config.yaml
n_layer: 13
d_model: 448
n_head: 7
n_kv_head: 7
head_dim: 64
d_mlp: 1792
vocab_size: 8192
activation: "tanh_gelu"
norm: "layernorm"
norm_place: "pre"
norm_eps: 1e-06
positions: "learned"
qk_norm: false
attn_scale: 0.125
bias: "all"
tie_embeddings: true
parallel_block: false
init: "normal"
init_std_qkv: 0.0288
init_std_o: 0.0357
init_std_up: 0.0411
init_std_down: 0.0411
optimizer: "soap_variant"
lr: 0.00622
weight_decay: 0.0
lr_head: 0.00451
grad_clip: 0.5
warmup_steps: 200
schedule: "wsd"
decay_fraction: 1.0
decay_shape: "linear"
final_lr_fraction: 0.1
batch_tokens: [32768, 65536, 98304]
seq_len: 1024
doc_mask: false
train_tokens: 279800000
steps: 4415
dataset: "wikipedia_en"
Each number is 128 + 32 x the weight over its row's rms, rounded and kept within 0 to 255. Layers, rows and columns count from 0. The size above them is the row's rms in percent of the matrix's.

# layer 2 attention query, 448x448, rms 0.0288, rows 49-168, columns 168-223
size [ 89 104  86  97  91  87  94  97 102  88  88  91  83  84  88 102 109 104 105 105 105 105 103 109 104 110 108 100 102 104 101 100 109 102 103 105  99 102 104 103 110 113 108  98 105 106 109 108 110 101 102 111 102 109 100 107 113 106 105 112 114 114  99 104 110 112 110 109 106 103 108 101 105 101  98  99 108 102 103 101 111 108  98 106 108 113  99  99 105 106 101 108 110 103 109 109 109 102 102 110  98 104 108 105 101 105 110 101 101 117 109 104 104 106 106 103 105 100 100  99]
[[147 172  97 109  71 138 172 115 125 112 133 155 113 159 174 168 107 131 136  94 186 107 122 136 175 129 140 167 166  88 120 157 134 179 138  84 128 177 121  98 135 106 139  97 123 132 114 139 170 121 116 162 135 136 169  67]
 [176 141  54 139 127 129 141 181 180 123  82 162 170 166 110  87 124  94 152 108 170  90 121 132 119  95 128 150 117 150 129  94 159 154 144 140 107 124 142 154 148  80  56 142 167 133  64 145  45 196 107 212 202 133 120 154]
 [141 163 125 131 104 147  77 171  55 132 132 142 118 158 154 122  67 131 140 117 135 125 159 155 183 136 131 110 110 109 161 135 207 115 153 158 160  84  88  89  71  98 105  58 145 181 182 115 132 106 149  99 229 154  89 159]
 [147 193  84 138  87 108 137 156 139 197  81 186 110 164 161 156 114 147 139 100 132 158  91  83 160 105 116 139  72 136 181  70 136 129 119  78 162 100  87 119 172 145 138  38 126 197 115 144 146 149 127 162  86 125 102 176]
 [151 112 128 126  98 156 180  97 147 192 157 205  92 136  99  84 133 102 167 156  90 110 113 128 114 148 166  93 119 196 144  98 108 203 137  73 119 122 176 186 173 126 126 117 122  98 142 135 135 157  93  77 105  93 194 178]
 [164 144 129 100 141 186  66 172 123 141 127 113  78 105  85  73 185 170 176 119 147 120 110 105 168 134 134 122 125 112 100 123 210 136 121  96 139 116 177 138 111 113 107 142  53 131 113 148 138 171  90  90 122 145 118 115]
 [159 104 126 117 102 133 144 109  94 139 123 110  98 121  93 104 128 116 107 124 135 120 112  66 110 147  78 141 129 140 108  77  93 134 193 180  84 164 112 150 104 158 142 110 109 129 124  72 124 126 152 183 146  88 160 147]
 [109 143 153 146 136 111 127 185 163 192 127 212 112  91 118 109 106 116 167 132 105 162  49 176 143 146 147 111  85 146 132 115 110 138 104  94 153 175 123  57 118 161 162 130 131 128 108  96 236 139 131 137 125 190  95 122]
 [ 95 163 152  96 148 157 149 129 104 164 211 145 108 129 102 163 160 111 168 130  75 116 147 136 132 136 116 137 173 134 105 109 143 169 153  99 126 176  95 140  72 151 118 158 173 137  93 109 164  59  71 179 110 140 136 190]
 [171 119  81 141 137 147  75  69 183 105 117  81 121 167  36  83  98 135 123 154 156 118 127 164 152  83 163 154  88  69 101 139 107  88  74 129 130 166 124 125 121  96 117 147 220 167 158 151 103 101 138 127 139  88 192 135]
 [145 130 140 122 108 130 105  77 177 156 109 127 125 111 162 136 141 144 145 162  74  94  81  94  82 111 128 121 130 109 146 144 131  87  91 117 156 125 145 147 135 150 129 128 110 107 132 156 115 149 140 122 194 224 106 150]
 [146  97 112 119 140 142 126 118 119  56  77 108 112 155 103 158 125 157 160 155 109 139  45 165 160 153 131  79 144 179 117 151 143 125 118 134  71  90 154 121 114 128 106 111 138  92 147 148 131 111 201  70 120 129 146  91]
 [121 147 117 108 123  90 157  92 117 133 112 109 120 166 114 139 147 153 128 166 103 135  90 141  94 131 131  83 138 133  92  76  60 111 155 131 160 161 169 113 123 124 125  93 113 188 160  38 167 209 115 105 156 137 114 105]
 [ 49  99 111 142 104  88 144 151 154 150 134  82 174 114 130 132 109 110  80  93  92  95  52 118 107 162  84  80 115  79 135 130 128 133 146 137 117 126  95 128 146 135 135  54 126  99 106 154 147  99 119 132 133 136 133 161]
 [130 114 113 134 112  98 117 108  84 134 219  90 139 163  89 119 100 161 105 130 149 137 141 171 168 103 127  72 101 109 104 146 209  67  87 123  94 131 134  76 145 108 142 164 126  99 162 134 201  66 167 136  87 117 102 129]
 [118 119 129  72 178 133  87 135 127 137  77 116 127 146 140  83 127 191  94 117 145 165 145 127  94  54 120 169 115  91 116 136 189 204 164 153 149 142 137 122  93 134 134  84 123 149  81 149 113  47 118 135  96 155 178 153]
 [112 151 142 109  92 136 120 119 210 197 118 159 102 125  73 134 122 119 112 108 147 164 154 110 202 185 192  82 128  90 175 118 182 140 145 132 110 173 116 130 200 168 145 134  90 143 165  59 115 141 136 185 147 124 122 162]
 [157 122 154  98  83 104  62 134  58 115  91 120 127 198 106 107  75 181 127 137 138  94 160 168 103 149 146 149 149  96 120 126  92 139 114 122 158 127  92  81 164 187 134  93 107  95 171 162 201  83 141 121 161 121 134 137]
 [166  99 146 111  66 163 122 123 142 127 111 115 137 102 117 106 135  83 111 127 155 177 127 122 138  52 118 143 100 119 156  56 147  65 166 111 113 134 105 201 123  91 133 136 102 105 178 150 128 156 156 136 116 223 133 141]
 [172  83 146 138 103 114 130 123 102 138 111 149 122 111 115 153 107 155 123 104 144  96 156 166 172  98 158 168 133 106 137  93 157 138 134 107  94 154 100 133 129 192 159 229 107 136 130  82  85 145 145 129 116 175 142 205]
 [122 194 118 180 126 129 119  89  94 172 104 156 135  95 130 159 132 119 139 162 156 141 108 111  83  97 103 137  90 137 174 137 145 134 117  78 134 149 101 122 145 135 134  93  93 131 149  91  52 112 134 102 127 128 180 123]
 [112 110 137 140  96 111  86  70 121  97 128 116 128  75 110  63 123  94  81 118 144 133 132  66 118 102 151 218 110 141 144 142 171 140 142 182  69 177 171 166 148 122 138 126  88  77  71 120 136 145 104 121 164 146 131 179]
 [166 166 156 162 133 144 113 130 116 109 151 155 167 161 139 133 156 125 129 137 174 153  82 136 133 110 115  82  95 115 101 158 180 110  91  88 134 114 154 128 166 130 105 131 115 182 175 119 139 122 150 140 165 128  92 123]
 [176  96 174 110 104 125 166  96 150 101 115 120 139 170 157 146 146  89 144  57 136 124 179  84  97 134 122 173 109 148 157 113 102 144 133  96  97 116 113 123 163 188 108 125 133  87 161 117 127 122 105 106 142 154 149 126]
 [129 151 150 106  88 159 140 134 113  95 117 132 124 123 127 115 139 120 157  74  98 176 133 143 150 125  68  74 173  91 117 113 154 115 190 152 134 128 108 104 119 131 129 108  82 129 113 145 147  75 114 127  83 107 175  77]
 [101 148  93 141 159 144 127 122 181 128  20 125 103 100 134 119 121 155 156 123 137 169 128  93  80 138 112 128 183 103 128 147 138 171 109  96 134 131 138 168 135 118 187 146 123  92 196 120 148 111 158 122 153 144 102 148]
 [107 145 136 170 137  93 149 122  95 144 183 146 151 158 144 135 142 142 150 181  88 127 115 150 132  98 179  49 124 146 131 128 117 159 101 101 146  96  90 112 163 102 106 130 133 103 112 160  92  95 128 148 132 176  64 171]
 [ 93 125 208 148 106 123  87  87 122 146 138 168  85 150  59  98 146 160 125 162 110 162 112 133 146 175 119 105 156  91 114 117  67 168  83 135  94  90  96 131 114 177 144 158 143 111 190 151 107 181  85 115  98 160  53  93]
 [120 139 145 141 146 132 102  58 122 186 172 114 111  89  92  70 108  98 159  88 107 122  92 107 112 116 159 123 132  94  98 155 132 158 109 113 105 125  97 115 154 144 121 144 164  75 134 113 138 146  86 190 127 116 144 126]
 [118  92 103 104 103 129 120  93 153 116 133 123 154 156 147 101 119 144 145 116  96 106 151 171 163 149 139 139 181 114 157  95 113 112 123 151 151 102 180 103 111 131 145 155  61 180 129 161 122 138 120 145  73 120 129 133]
 [103  55 146 145 137 154 136 161  82 142 102 123 181 137  61  98 141  72  99 114 161 110 122  82  99 162 131  65 126 148 162 112 134  61 181  93 118 151 121  98 100 121 139 141 119 131  89 161 180  71 143  58  65 140 127 124]
 [177 122 147  99 152  95 169 173  94 220  89 158 182 144 112 197 151  83 127 199  97 114 159 121 133 174  83 132 157 152  95  88 151 122 135 153 159 106  90 169 168 120  84  58 102 165 135 113  81 172 114 119 122 182 145  60]
 [ 80 177  96 123  39 105 148  66 151  56  91 156 143 160 151 123 135 128  98 134 119 153 127 146 150  80 121 131 130 103 139 241 139  99 123 134 142 129 158 203  71  97  99 103 144 102 132 138 169 209 146 134  96 119 130 138]
 [190  68 191 122 130 100  66 151 222  77 123 118 132 102 147  96 141 149  64 169 122 132  78 182 113 127 162 164 104  89 110 119 130 113 158 158 143 182 185 107 116 179 143 109  99 105 107 128 125 129 143 134 214  90 146 142]
 [174 151 186 143 120 127  97 162 121 130 128 175  86  74 207  89 116 139 113 147 108 123 118 135  53 121  77 143 104 158 186 100 117 154  62 153 150 189 158 123  89 157 106 141 111  67 140 105  94 121  96 150 140 176 109 157]
 [147 138 124  70 132 121 143 147 140 111 101 122 118 112 141 136 113  92  78  98  81  98 111 130  79 110 163 150 151  77 154 146 131 122 128  58 133 118  84  89  91 133  69  69 122  77 104 144 172 115 118 205 102 110 162  95]
 [150 129 161  72  90 126  72 157 135  67 119 133 121 118 150 111 118 122 116  85  97 177 172 189 130  99 125 117 104 133 180 166 119 143 154 119  94 197 120 146 128 108 147  69 174 167 107 100  94 147 168 106 188  93 178  89]
 [117  98 103  95 127 132 145  92 100  96 125 127 157  66  63 106 116 140  97 135 102  90  96 115 110 114 125  95 125 118  96 114 139  68 137 121 110 201 110 160 109 133 110  90  87 166  98  96  93 107 132  63 148 180 129 173]
 [153  88 200 122 125 137 136 137 196 131 119 153 147 108 158 164  72  62 104 213 184 160 136 140 150 110 168 130  94 103 126 126 157 112 106  94 127 138 173 103 131 111 159 129 159 127 130 132 105 141 108 162 130 134 116 150]
 [ 95 140 100 155 153 121  65 193 193 189 211 144 179 134 144 132 167 162 170 135 104 104 109 131 134  98 140 118 172 132 137 120 121 172 120 138  93  85 151 111 138 112 148 146 158 131 145 158 109 155  34 192 130  87  82 189]
 [ 75 146  77  84 138 161 122  92 132 159 145 137  56 109 144 189 132 143 182 103  67 142 123 158 108 129  97 176  91 119 103 168 117 185 120 123  80  64 139 100 119 150 101 162 105  93 107 116 204 122  77 145 103 115 103 154]
 [135 123 194 193 117 135 166 103 103 139 109 107 138 134 102 136 123 185 141  95 192 130  90 201 150 131 184 105  68 119 175 137 176 140 105  93  92 139 128 166 114  98 198 117 141  65 128 175 113 156  73 230 100 130 190 171]
 [123 124 145 122  70 110 136 160 147 141 116 169  92 179 118 108 125 187  87 108 128 105 153 178 122  80 107 146 163 188 103 146 104 123 214 122 138 143  88 141 145 159 199  96 121 149  94  96 102 167 194  79 152  91 120 121]
 [ 75 106  81 168  91 125 168 130 114 128 176 166  74 163 184 104 135 159  92 128 113 137  65 130 118 126 138 101 126  89 121 121 145 125 114 144 188 212 127 143 143 151 122 174 145 102 178 116 142 143  92 150 157 108 146 153]
 [144 107  97 119 148 139 151 144 108  97 139 103 115 107 113 145 139 144 161 186 147 156 163 183 144 137 118 155 128 144 139 115 127 137 132  95 108  92 137 143 114  66 114 143  88  99 163 144 139  72 101 192  87  83  87  99]
 [110 101  96 140 102 131 148 146 119  52 146 128  82 151 131 137  91 140 102 167 121  99 149 143 138 137 164  97 164  92 128 125  77 141  92 132 101 146 181 120 134 106 121 114 158 101 129  97 212  94 130 209 118  99  92 181]
 [140 156 148 166 133 104 112 141  77 122 169 132 157  94  97  63 152 145 141 139 149 145 142 140 163 160 160 111 130 203  55  83 100 128 115 165  53 139 118 107 146 115 167 141 181 114  97  45  57 173 132 162 103 154 142 125]
 [140 137 153 146 126 178 116  76 144 167 168 159 180 172 158 139  79  47 147 156 102 122 150 119 130 191 128 146 180 107 118 104  73  96 206 217 114  66 149 120 166  87 109 128 177 177 152 155 135  80 185 112 141 143 146 134]
 [121 150 127 100 147 115 131 166 116 177  95 117 155 147 166 146 139 188 133 150 121 139  91 155 125 167 166 114 165 143 153 165 157 141 133 126 117  87 201 145 143 125 138 163 152 125 236  88 196 139  92 128 199 156 119 131]
 [147 108 123 144 159 107  81  82 105 171 106 136 111 150 179 137 139 118 132 107  86 140 110 144 121 134  54 107 110 158 104 113  82 146  73 135 151 159  94  94 148  78 134 163 119 159 146  98 162 166  73 100 122 155 110 110]
 [ 91 134 122 180 140 191  93  89  41 125 135 158 124 157 114 117 174 119 140 214   8 101  74 140 141 118 155 156 152  68 132 127 129 128  89 138 125 116 105 154 136  95 153 136  46 165 148 183 120 188  86 121 104 109 147  96]
 [133 109 144 128 215 169 186  82 183  80 181 119 102 104 160 167 107 183 171  95 122  63 138 147 138 168 124 118 117 126  82 130 127 124 114 178 184  61 161 105  96 185 162 120 155 132  71 126 103  99 114 111 110 151  75 115]
 [126 169 117 116 112 188 132 143 124 159 176 108 179 128 123 116  84 137 108  95 155 123 123  65 117 149 151 106 103 133 119  69 104 109 150  97  95 133  81  91 116  94  70 198  97 133 175 144  57 181 183 163 117  70 106 121]
 [130 139 162  77  90 116  97 160 102  93  96 112  98 157  82 167 140 131  65 166  59  72 114 108  87 104  61 123 140 126 109 100 106 154  97 151  84 152 147  75 150 122  89 113 161 111 108  96 133 149 142 157 122  67 155 130]
 [104 131 142 160 134 150 157 129 124 124 160 197 134 152 102 113  99 131 150 152  83 133 110  75  86  87 133 152  91 179 121  77 115 141 127 104 142  92 188 120  53 109  97 131 121 135 185 123  57 143 109  56 103  96  69 116]
 [139 125 111 173 141 155 149 143 139 153  94 157 116 150 133 116 116 113 153 158 125 172 103  65 138 172 133  68 142 132 121  72  96 155  78 152 183 120 133 154 121 121 199  53 153  70  63 114 110 138 147 129 115 122 152  98]
 [146 121 177 156 148 147  86  95 145 105 121 154 121 146 100  95 114 146 124  85  94 190 137  91 129 112 106 128  74 110 119  85 159 128 104 104 150 110  71 160 140 121 140  94  93 109 101 110 110 142 117  71 172 101 121 138]
 [136 171 109  70  87 144  97 114 131 154 115 134 133 124  68  96 166 116  79 128 146 149 140 131 110 101 148  98 149 204  69 116  76  99 153 122 133 139 117 143  66 175  87 169  97  99 149 155 111 144 124 176  73 147  84 120]
 [165  96 169  96  63  75 144 143 127 149 126 136 148 187 117 133 155 134 128 168 149 114 100  96  81 120  72 136 155 150  97 124  85 125 188  53 106 135  92 101 110 100 133 132 132  90 161 133  99  95 109 140 169 158 181 138]
 [ 99 191 189 130 176 150  79  67 140 222 144 157 135 149 123 123 111 140  99 144 132 125 104 125  94 182 121  44 161 151 129 200  92 135 141  82 142 140 197 143 161 147 111 104  50 118 123  93  89 168 146 177  86 134 101 155]
 [122 115 124 114 143 108 113 110 114 136 152 154 120 138 143 161 136 145 132 131 118 127 161 101 111 101 142 133 107 137 139 123 123 154 129 156 188 100  99 117 160 138 102 140 101 158  93 102  97 209 125 143 116 141 104 191]
 [124 111 125 124 161 102 150 138 141 109  56  86  91 156 117 183 120 108 165  92 182 152 185  78 157 126 125  88 153 122 162 173 168 138 100 140 115 165  81 136 123 170  99  98 155 111 100  98 202  87 176 151 187 157 168 141]
 [163  99 170 128  83 102 118 141 147 104 172 114 166 118 159 132 155 109 112  71 150  93 101 102 145 111 131 161  97 119 159 103 169 145 121 101  96 103 144  94 103 153  91 111 119 138 206 183 162 134 119 113 137  83 113 126]
 [ 94 148  97 155 134  70 156 170 131 137 143  87 111 146  68 116 121 133 103 121  76 145 163 189  76 126 133 128 145 146 169 188 162 103 100 153 117  58 134 114 167 158 115 154 120  89 149 158 101 124 187 134  85  74  77 141]
 [107 169 128 124 179 119 118 156 110  97  93  83 145 141 146  83 132 107 114 142 178 156  88 152 150 129 133 118 182  96 165 144 166 110 132 168  96 176 182 153 175  86 116 148 157  79 119 130 131 100 151 178 188 123 125 189]
 [118 141 123  96  88 162 165  86 152 138 133 159 152 118 161 120 136 156 157 100 126  74 128  65  93 145 119 154 193 145 157 140  68 136  84  98 126 117 160 143 124 121  99 139 142 158  91  53  89  94 110 152 139  86  98 168]
 [141  91 130 147 166  94  59 122 149  90 112 138 165 119 128 129 167 164 119 148 138 160  90 123 102 145 149 112 208 114 126 147 115 122 144 110 138 157 154 167 205 185 159 137 174  78 138 158 120 174 119 151  96 126 120 114]
 [185  68  99 135  84 107 176 152 160 144 130 102 111 128 143 122 130  75 149  96 144 136 105 192 136 125 126 139 115 154 113 136 125 155 139 168 172 147  88 138  85 121 150 114  97 138  76 146  89 168 158  71 168  41 128  96]
 [118 200  76 106 108 193  91 114 140 161 152 122 134 124 112 147 115 119 133  84 126 115  70 147 138 153 103 122 160 145 107 121 153 134 123 108 126 149 107 108 134 115 112 167 108  96  81 163  99  72 138 185 105 114 149 149]
 [ 97 119 154 166 131 138 133  97 117 131 130 134 137 116  56  88  99 157 119 101 122 112  63 111 116 146 116  84 139 147 146 125 123 100  90  70 121 134 124 174 104 135 126 178 121  87  96  75  94  64 141 159 166 101 203 137]
 [152 108 116 132 123 136 186  94 134 142 143 115 107 123 189 214 147 122 139  75 137 103 139 150 108 116 144 151 141 148 136 130  74 196 134 150 136  78 170  84 140 131 132 220 124 144 175  91 182 205 141 175 123 107 155 144]
 [146 156 171 105 198 186 119 102 141 128 151 129 114 113 109 165 165 140 144 159 132 135 159 150 142  74 138 149 196 151 102 163  66 130 111 144 198  56 107  62 120 132 138 124 148 142  58  83 100  74 124 147 155  64 100 145]
 [164 128 180 112 144 127  66 124 185  76 121 170 150 186 118 118 112  91 140 157  66 115 143 157 153 132 142 106 109  87  88 112 107 143 180 110 158  83  48  80  95 126 141 136  82 123 184 106 155 101 102 121 120 154  80 120]
 [103  94 145 122  62 122 153 173  72 104 115 130 166 138  75 128 108 116 142 143 150 158 133 167 127 147 142  54  88 101 125 130  89 146 192 127 162 132  60 134  86 200 178 118 126 118 153 158 128 171 180 134 138 212 139 130]
 [148 132 131 100 137 141 177 153 156 114 122  78 144 130 156 123  99  98 174 191 119 215 177 171 132 108 132 135 140  70 118  71  95 140 106 127  89 102 132 120  97 127 128 175 125 140 153 146 149 150 119 125 130 179 151  75]
 [126 152 111 126  90  92 132 118 114  88 134 149 131 142 125 120  92 115 166  73  89  89 146 131  99 139 137  96 126 162 151  96  93 138 139  69 107 116 142 124  90 151 126 143 119 115 162 141 109 167 109  97 146 115  59 129]
 [130 142 107 188  86 122  81  86 114  96 110 171  57 135  90  53  98  63 153  88  75 164 143  68 123 132 118 179  84 100 116 155 190  91 169  96 130 181 131 130 162 100 175 130 145  97  70 112 175 111 104 174 172 130 170 160]
 [ 81 119 126 167 148  65 155 136 103 175  95 124  57  77 163 137  95 178 115 116 100 123  53 133 151 130 116 151 164 106 151 117 158 101  88 124 187 120 103  98 186 136  95  76  94 136 125 100 103 132 128 141 129 132 160 202]
 [134 147 131 102 134 153 124 153 144  83 131 111  84 158 127 124 156 128 142 139  85 121 144 151  54 101 120 133 143 112  89 108 147 108 140 194 164  88 112  39 160 175  65 120 120 132  99  84 125 102 171 110 167 195 118 155]
 [167 189 111  93 138 128 162 119 116 175 140 102  87 123  98  89 157 129 133 136 103 161 119 131 103  74 143  87 113 118 133 144 136  77  96 161 139 103 139 142 175 146 177 136 175 105  75 109 184 140 123 140 100 114 157 116]
 [149 166 110 151 164 148 160 111 101 167 171 172  73 105 147 137 146 120 143 124  89 180 114 175  71 123 123 159 115 157 139 189  85 134  72  46 201 132 156 107 162 199 144 145 111 150  53 137 176 189 108 135 138 116  91 191]
 [136 148 167 113 125 148 152 143 152 128 105 127 131 114  76 161 111 114  90 103 135 129 151 105 116 128 135 151 101 128 119 126 131 120  92 115 181 117 153 146 113  87  97 186 110 131 138  74 172 147 115  95 195 156  98 138]
 [139 122 115  78  63 115 112 115 160 104  76 101  87 173 112 156 151  68 114 129 156 117 158 158 148  87  68 113 110 119 105 108  48 114 141  70 140 128 112 142 165 175 122 115 112 120 103 150 152 139 136 137 140 166 129  70]
 [ 98 153 125 162 159 139  87 140 133 125 194 111 151 165 139 152 144 105 163 115 151 127  81 115 138 110 142 182 157  71 189  78 143  81 131 114 144 146 174  66 131 154 117 158 129  82 154 158 115  93 165 104 119 128 145 159]
 [133 128 122 109 100 105 109 127 146 100 135 116 126 174 126  88 136 140 124 121 201 117 124 197 130 116 161 166 116 131  69 102 201 174 109 110  92 149 153  99  99 169 177 133 117 101  92 125 129  90 112 125 141  99 134  31]
 [113 159 129 159 140 130 203 146  82 141  83 169 120 104 133 107  85 108 146 147 110 203 181 138 147 150 234 110  80 135 113 164 127 155 121 129 157 163 120 133  83  76 170 145 134 147 143 174 196 131 108 182 167 113  70  97]
 [140  98 125  75 140 104  90 156 136 152 147 116 107 141 124 161 150 133  90 123 144 198 147 125 151 109 118 120  91 112 146  97  89 122 138 204  97  98 181 135 129 145 131 114  84 146 164 150 101 137 118 149 110 114  59 133]
 [146 126 127 153 116 159 130 124 112 138 143  82 127 105 107  65  43 111 181 136 102 165  71 138 117  93 124 139  96 203  83  40 112 118  95 141 101  85 146 137 117 141 149 131 117 140 153 125 119 114 128 127 190  79 170 108]
 [157  97 107 176  93 102 187  97 131 125 213 165 110  58 135 172 121 129 121 107 119 105 113  82 158 107 122 170 105  94 132 103 157 117 154  64 154  78 142  87 123 180 136 164 126 170 189 151 128  47  76 130 101  87 152 162]
 [148 141 138 115 135 143 119 128 125 163 156 112 118 142 133 158 160 118 157 158 148 123 118 136  89 157 116 119 104 146 183 104 191  83 159 105  96 106  74 174 137 136 134 177 103 107 102 120 120 119  85 123  82 131  89 172]
 [ 90 131 134 140 122 141  98 146 140  54  70  86 131  91 119  90 143 189 122 124 212 216 134 103 126  91 111 141 130 126 104 139 103 161  88 178 147 120 135 103 139  69 166 100 127 150 138 121 155 120 100 104 181 127 121 118]
 [143 137 158 133 130  66 141  91 125 146 125 155 134  84 179 123 145 139  94 142 105 139 118 118 125 146 163 142 142 121 120 133 153 112  98 131 129 112 148 142 161 190 141  94  99 157 143 111  77 120 148 165 161 112 122 152]
 [160 130  77 119 191 147 127 148 151  43  73 137 100  91 158 172 117 157  93 178 148 134 102 128 135 121 184 194 118 150 133 102  97 160 110 164 183 107 152  72 180 113 143 118 139  82 153 141 149 123  81 135 118 111 107 150]
 [152  83  91 128  87 136 100 132 154 120  71 133 167 214 136 168 121 136 129 159 134  94 119 107 118 104 153 153 140  73 160 127 143 130 108 146 199 148 131 105 150 152  97 137  91 131  64  91  64  98 197 139 133 101 103 156]
 [173 131 152 109 136  97 125 136  91 163 104 157 130 138 148 121 102  69 145 126 138  96 121 151 159 120 162 100 112 109 113 146  91 161  96 181 144 108 129 172  70 154  92 164 151 117  99 126 122 166 128  91 165  98 119 157]
 [ 98 127 115 106 118 121 170 121  76 153 134  73 119 141 132 186 144 128 128 135  98 191 126 110  51  76 135 125 119 167 137 198 104 164 137 102  67  86 139 147 176 136 118 104 127 117 157  96  87 147  93 168  91 126 170 142]
 [123 111  98 105 134 121 142 207  96 142 164 148 138  93 111 104 136 120 109 140  97 131 163 107 182  82  76 143  75  99 160  65 160 156 129 115  83 164 122  69 138 206 118  95 118 178  75 108 114 104 148  65 118 147  36 123]
 [129 135  95 101 148  80 108 139 104 114 186 158  86 115 126 171 150 123 178 137 130 145 128 124 145 141 158 115 131 168 130 136 122 192  88  72  81 152 120 100  51  96 126  91 120 144  92  92 134 147  99 157 142  82 129  99]
 [115 145 177 160 180  73  86 148 128 147 146 116 144 105 114 117 186 126  89 183 141 113 119 175 148 120 161  40 109  90 159 116 182 109 128  72 129 162 136 129  89  99  98  89 154 156  96 150  98 169 126 104 203 120 110 102]
 [144 180 166 118 142  96 116 150 137 135 124 113 107 113 136 101 182 167 217  80 167  96 132 137 171 132 124 183 119 196 174 161 104 148  90 178 131 129  73  95 145 132 175 100  85  68 154 157 200 151  89 167 110 153 132 128]
 [ 87 135 138 145 169 130 150 119 140 131 141 178 166 123 110 135 164  98 179 133 158 107  47  70 142 164 147 137 123 165 102 141 129 160 146 128 155  78 156 181 113 140 152 142  62  87  35 170 142 117 176 159 155 133 118  99]
 [115  48 139  72 132 155 118 164 145 120 135 102 104 129  63 104 127 134 130 164 104  82 140 195 175  99 156  64 157 149 134 109 170 152 113 170  93  98  84 168  95 129 157  97  87 209 171 146 164  77 125 166 163 204 110 108]
 [150  81 134 165  83  86 117 175 111 111  89 112 147 151  64 124 103  94 116 149 126 173 144 128 153 146 117 134 133 110  96  42 190 126 162 155  91 158  95 111 159 139 112  89 139 107 179  95 141 100 177 121 124 138 128 119]
 [131 139 120  93  98 131 167 116  63 113 196 182 154 106 157 166 137 177 171 111 131  48 133 121  70 123 147 137  85 154  35 137 113 126 142 141 100 114 124 109 172 169  89  91 107 140 135 169 117  94 224 137 149 136 148 131]
 [137 206 151 130 131 108 163  52 206 115  89 135 133 139 160 117 112 130 124 146 115 118  94 123 122  70 151 151 104 127  85 112 152 119  92 147  90 124 128 101 142 148 121 161  98 163 105 163  69 154  80  67 116 160  56 168]
 [166 116 106 141 204  97  96 172 161 162 140 115 121 191 113 121 144 150 100 147 167  82 126 160 185 136 120  52 137 140 108 189 122  73 203  63  96 141  60 132 101 170 120 153 146 151 123 102 106 146 156 116 127  99 124 132]
 [108 133 152  91 146 151  77 111 134  56  85 139 109 117 104 170 136  89 133 113 124 189 148  91 119 180 193 120  99 118 179 116  48 148 171 122 154 128 149 175 133 129 119 111 168 110 108 152 187  77 100 121 103 126 162 103]
 [164 116 121 130 189 182 175 154 156  94 111 131 136 174 103 124 130  93 139 116 106  96  79 161  93 162  78 153 163  93  82  72 123  54 126 161 144 141  74 173 164 125 144 106 152 155 155 150 129 145 113 104  83  89 112  63]
 [139 195 112 103  94  93 135 150 119 146 127 152 160 212 152 139 148 206 168 100 114 172 140 129 123 132 113 148 140 141 101 127 144  77 135  72 130 111 132 112 106 166 137  94 103 143 167  80 149 191  70 130 146 124  80 112]
 [100 116 125 145 119 124 105 150 130  93 132 180 119  67 104 170  76 128 134 148 193 110 102 158 131 139 121 131 127 140 137 141 145 107 196  65 120 167 166 147 154  87  99 160 157 113 170 132 108 126 120 146  37  71 115 128]
 [ 88 133 113  77  74 123  73 153 182 101 155 163 145 106 134 137 132 140 112 157 125 160  84 176  91 178  98  95 105 143 147 143 148 125 131 120 164 167 120 150 204 134 101 196 138 122 131 139 104 166  73 167 154  98 127 151]
 [141 142 127  68 129 147 150 136 120 144  92 135  97 160 102  87 132  96 135 172 136 158 135 100 152 111 150 120 134 142 169 136 179  92 122 147 113 103 218 121 102  97 175 106 108  95  95 166  93 109 129  97 143  82 121 116]
 [122 136 134 149 137 130 148 148 118 151  75 101  81 165 128 109 149 126 151 167 133 157 147 163 191 124 133 136 137 157 161 180 140 173 107 123  99 139  89 190 126  99  85 150 169  75 116 117 140 108  64  94 146 183 124  82]
 [166 102  84 140 157  62 158 144 152  88 169 140 142 123 128 115 113 170 105 163 175 145 190 169 182 108 133 109  55 142  78 118 128 112 119 148 130 116 127  84 151 124 155 119  76 151 100 118 102 149 121 103 127 174 116 170]
 [175 118  88  91 143 108 104 152  95 191 100 141 147 130 141 113 129 182 118  98 184 161 140 172  99 139 113 107 123 121 120 137 168 176  90 111 127 127  83 131 130 175 114 153 107  73 115 104 110 196 102 147 103 115 103  91]
 [ 98 114 157 105 159 153 128 149 148 120  82  91 117 110 169  59  56 198 126 130 154 103 152 145 100 128 119 135 122  82 155 167 130 164 157 145 151 115  75  89 131 147  52 145 121  85  70  56 124  86 107 117 112  76 147 113]
 [157 159 151 104  87 115 109 170 196  93 124 170 148  96 146 171 177 131 108 149 169 201 124 138  93 108  98 150 173 160 114 120 106 136 153 141 116 108  96 120 144 199 173 154  92 143 113 114  84 138 150 149 140 160 158 165]
 [153 147 124 102 100 117 157 157 146 143 102 148  95 129 133  70 141 167 117 109 149 105 139 133 180 126 157 120 140 167 132 167  63 109 167 110 103 139 176 117  99 118 159  55 165 106 157 128 156 159 102 115 164  99 140 111]
 [134  57 137 160 144  94 161 133  90 144 134 126 118 103 108 145 187 111 151 175  83 144 136 131  98  72  84 188 174 156 162 119 171 161 163 101 110 100 142 112 141 102  71 115 154 120 149 143 187 134 154 155 141 118 119 182]
 [122  94 101 132 119 137 135 142 120  87 129 158  83 121 138 151 179 169 162 115 125  91  62  42 128 153  72 163  81 102  99 116 142 135 130  89 198 113 132 104  95 177 110 127 122 154 161 102 126 102  81 137  95  67 164 106]]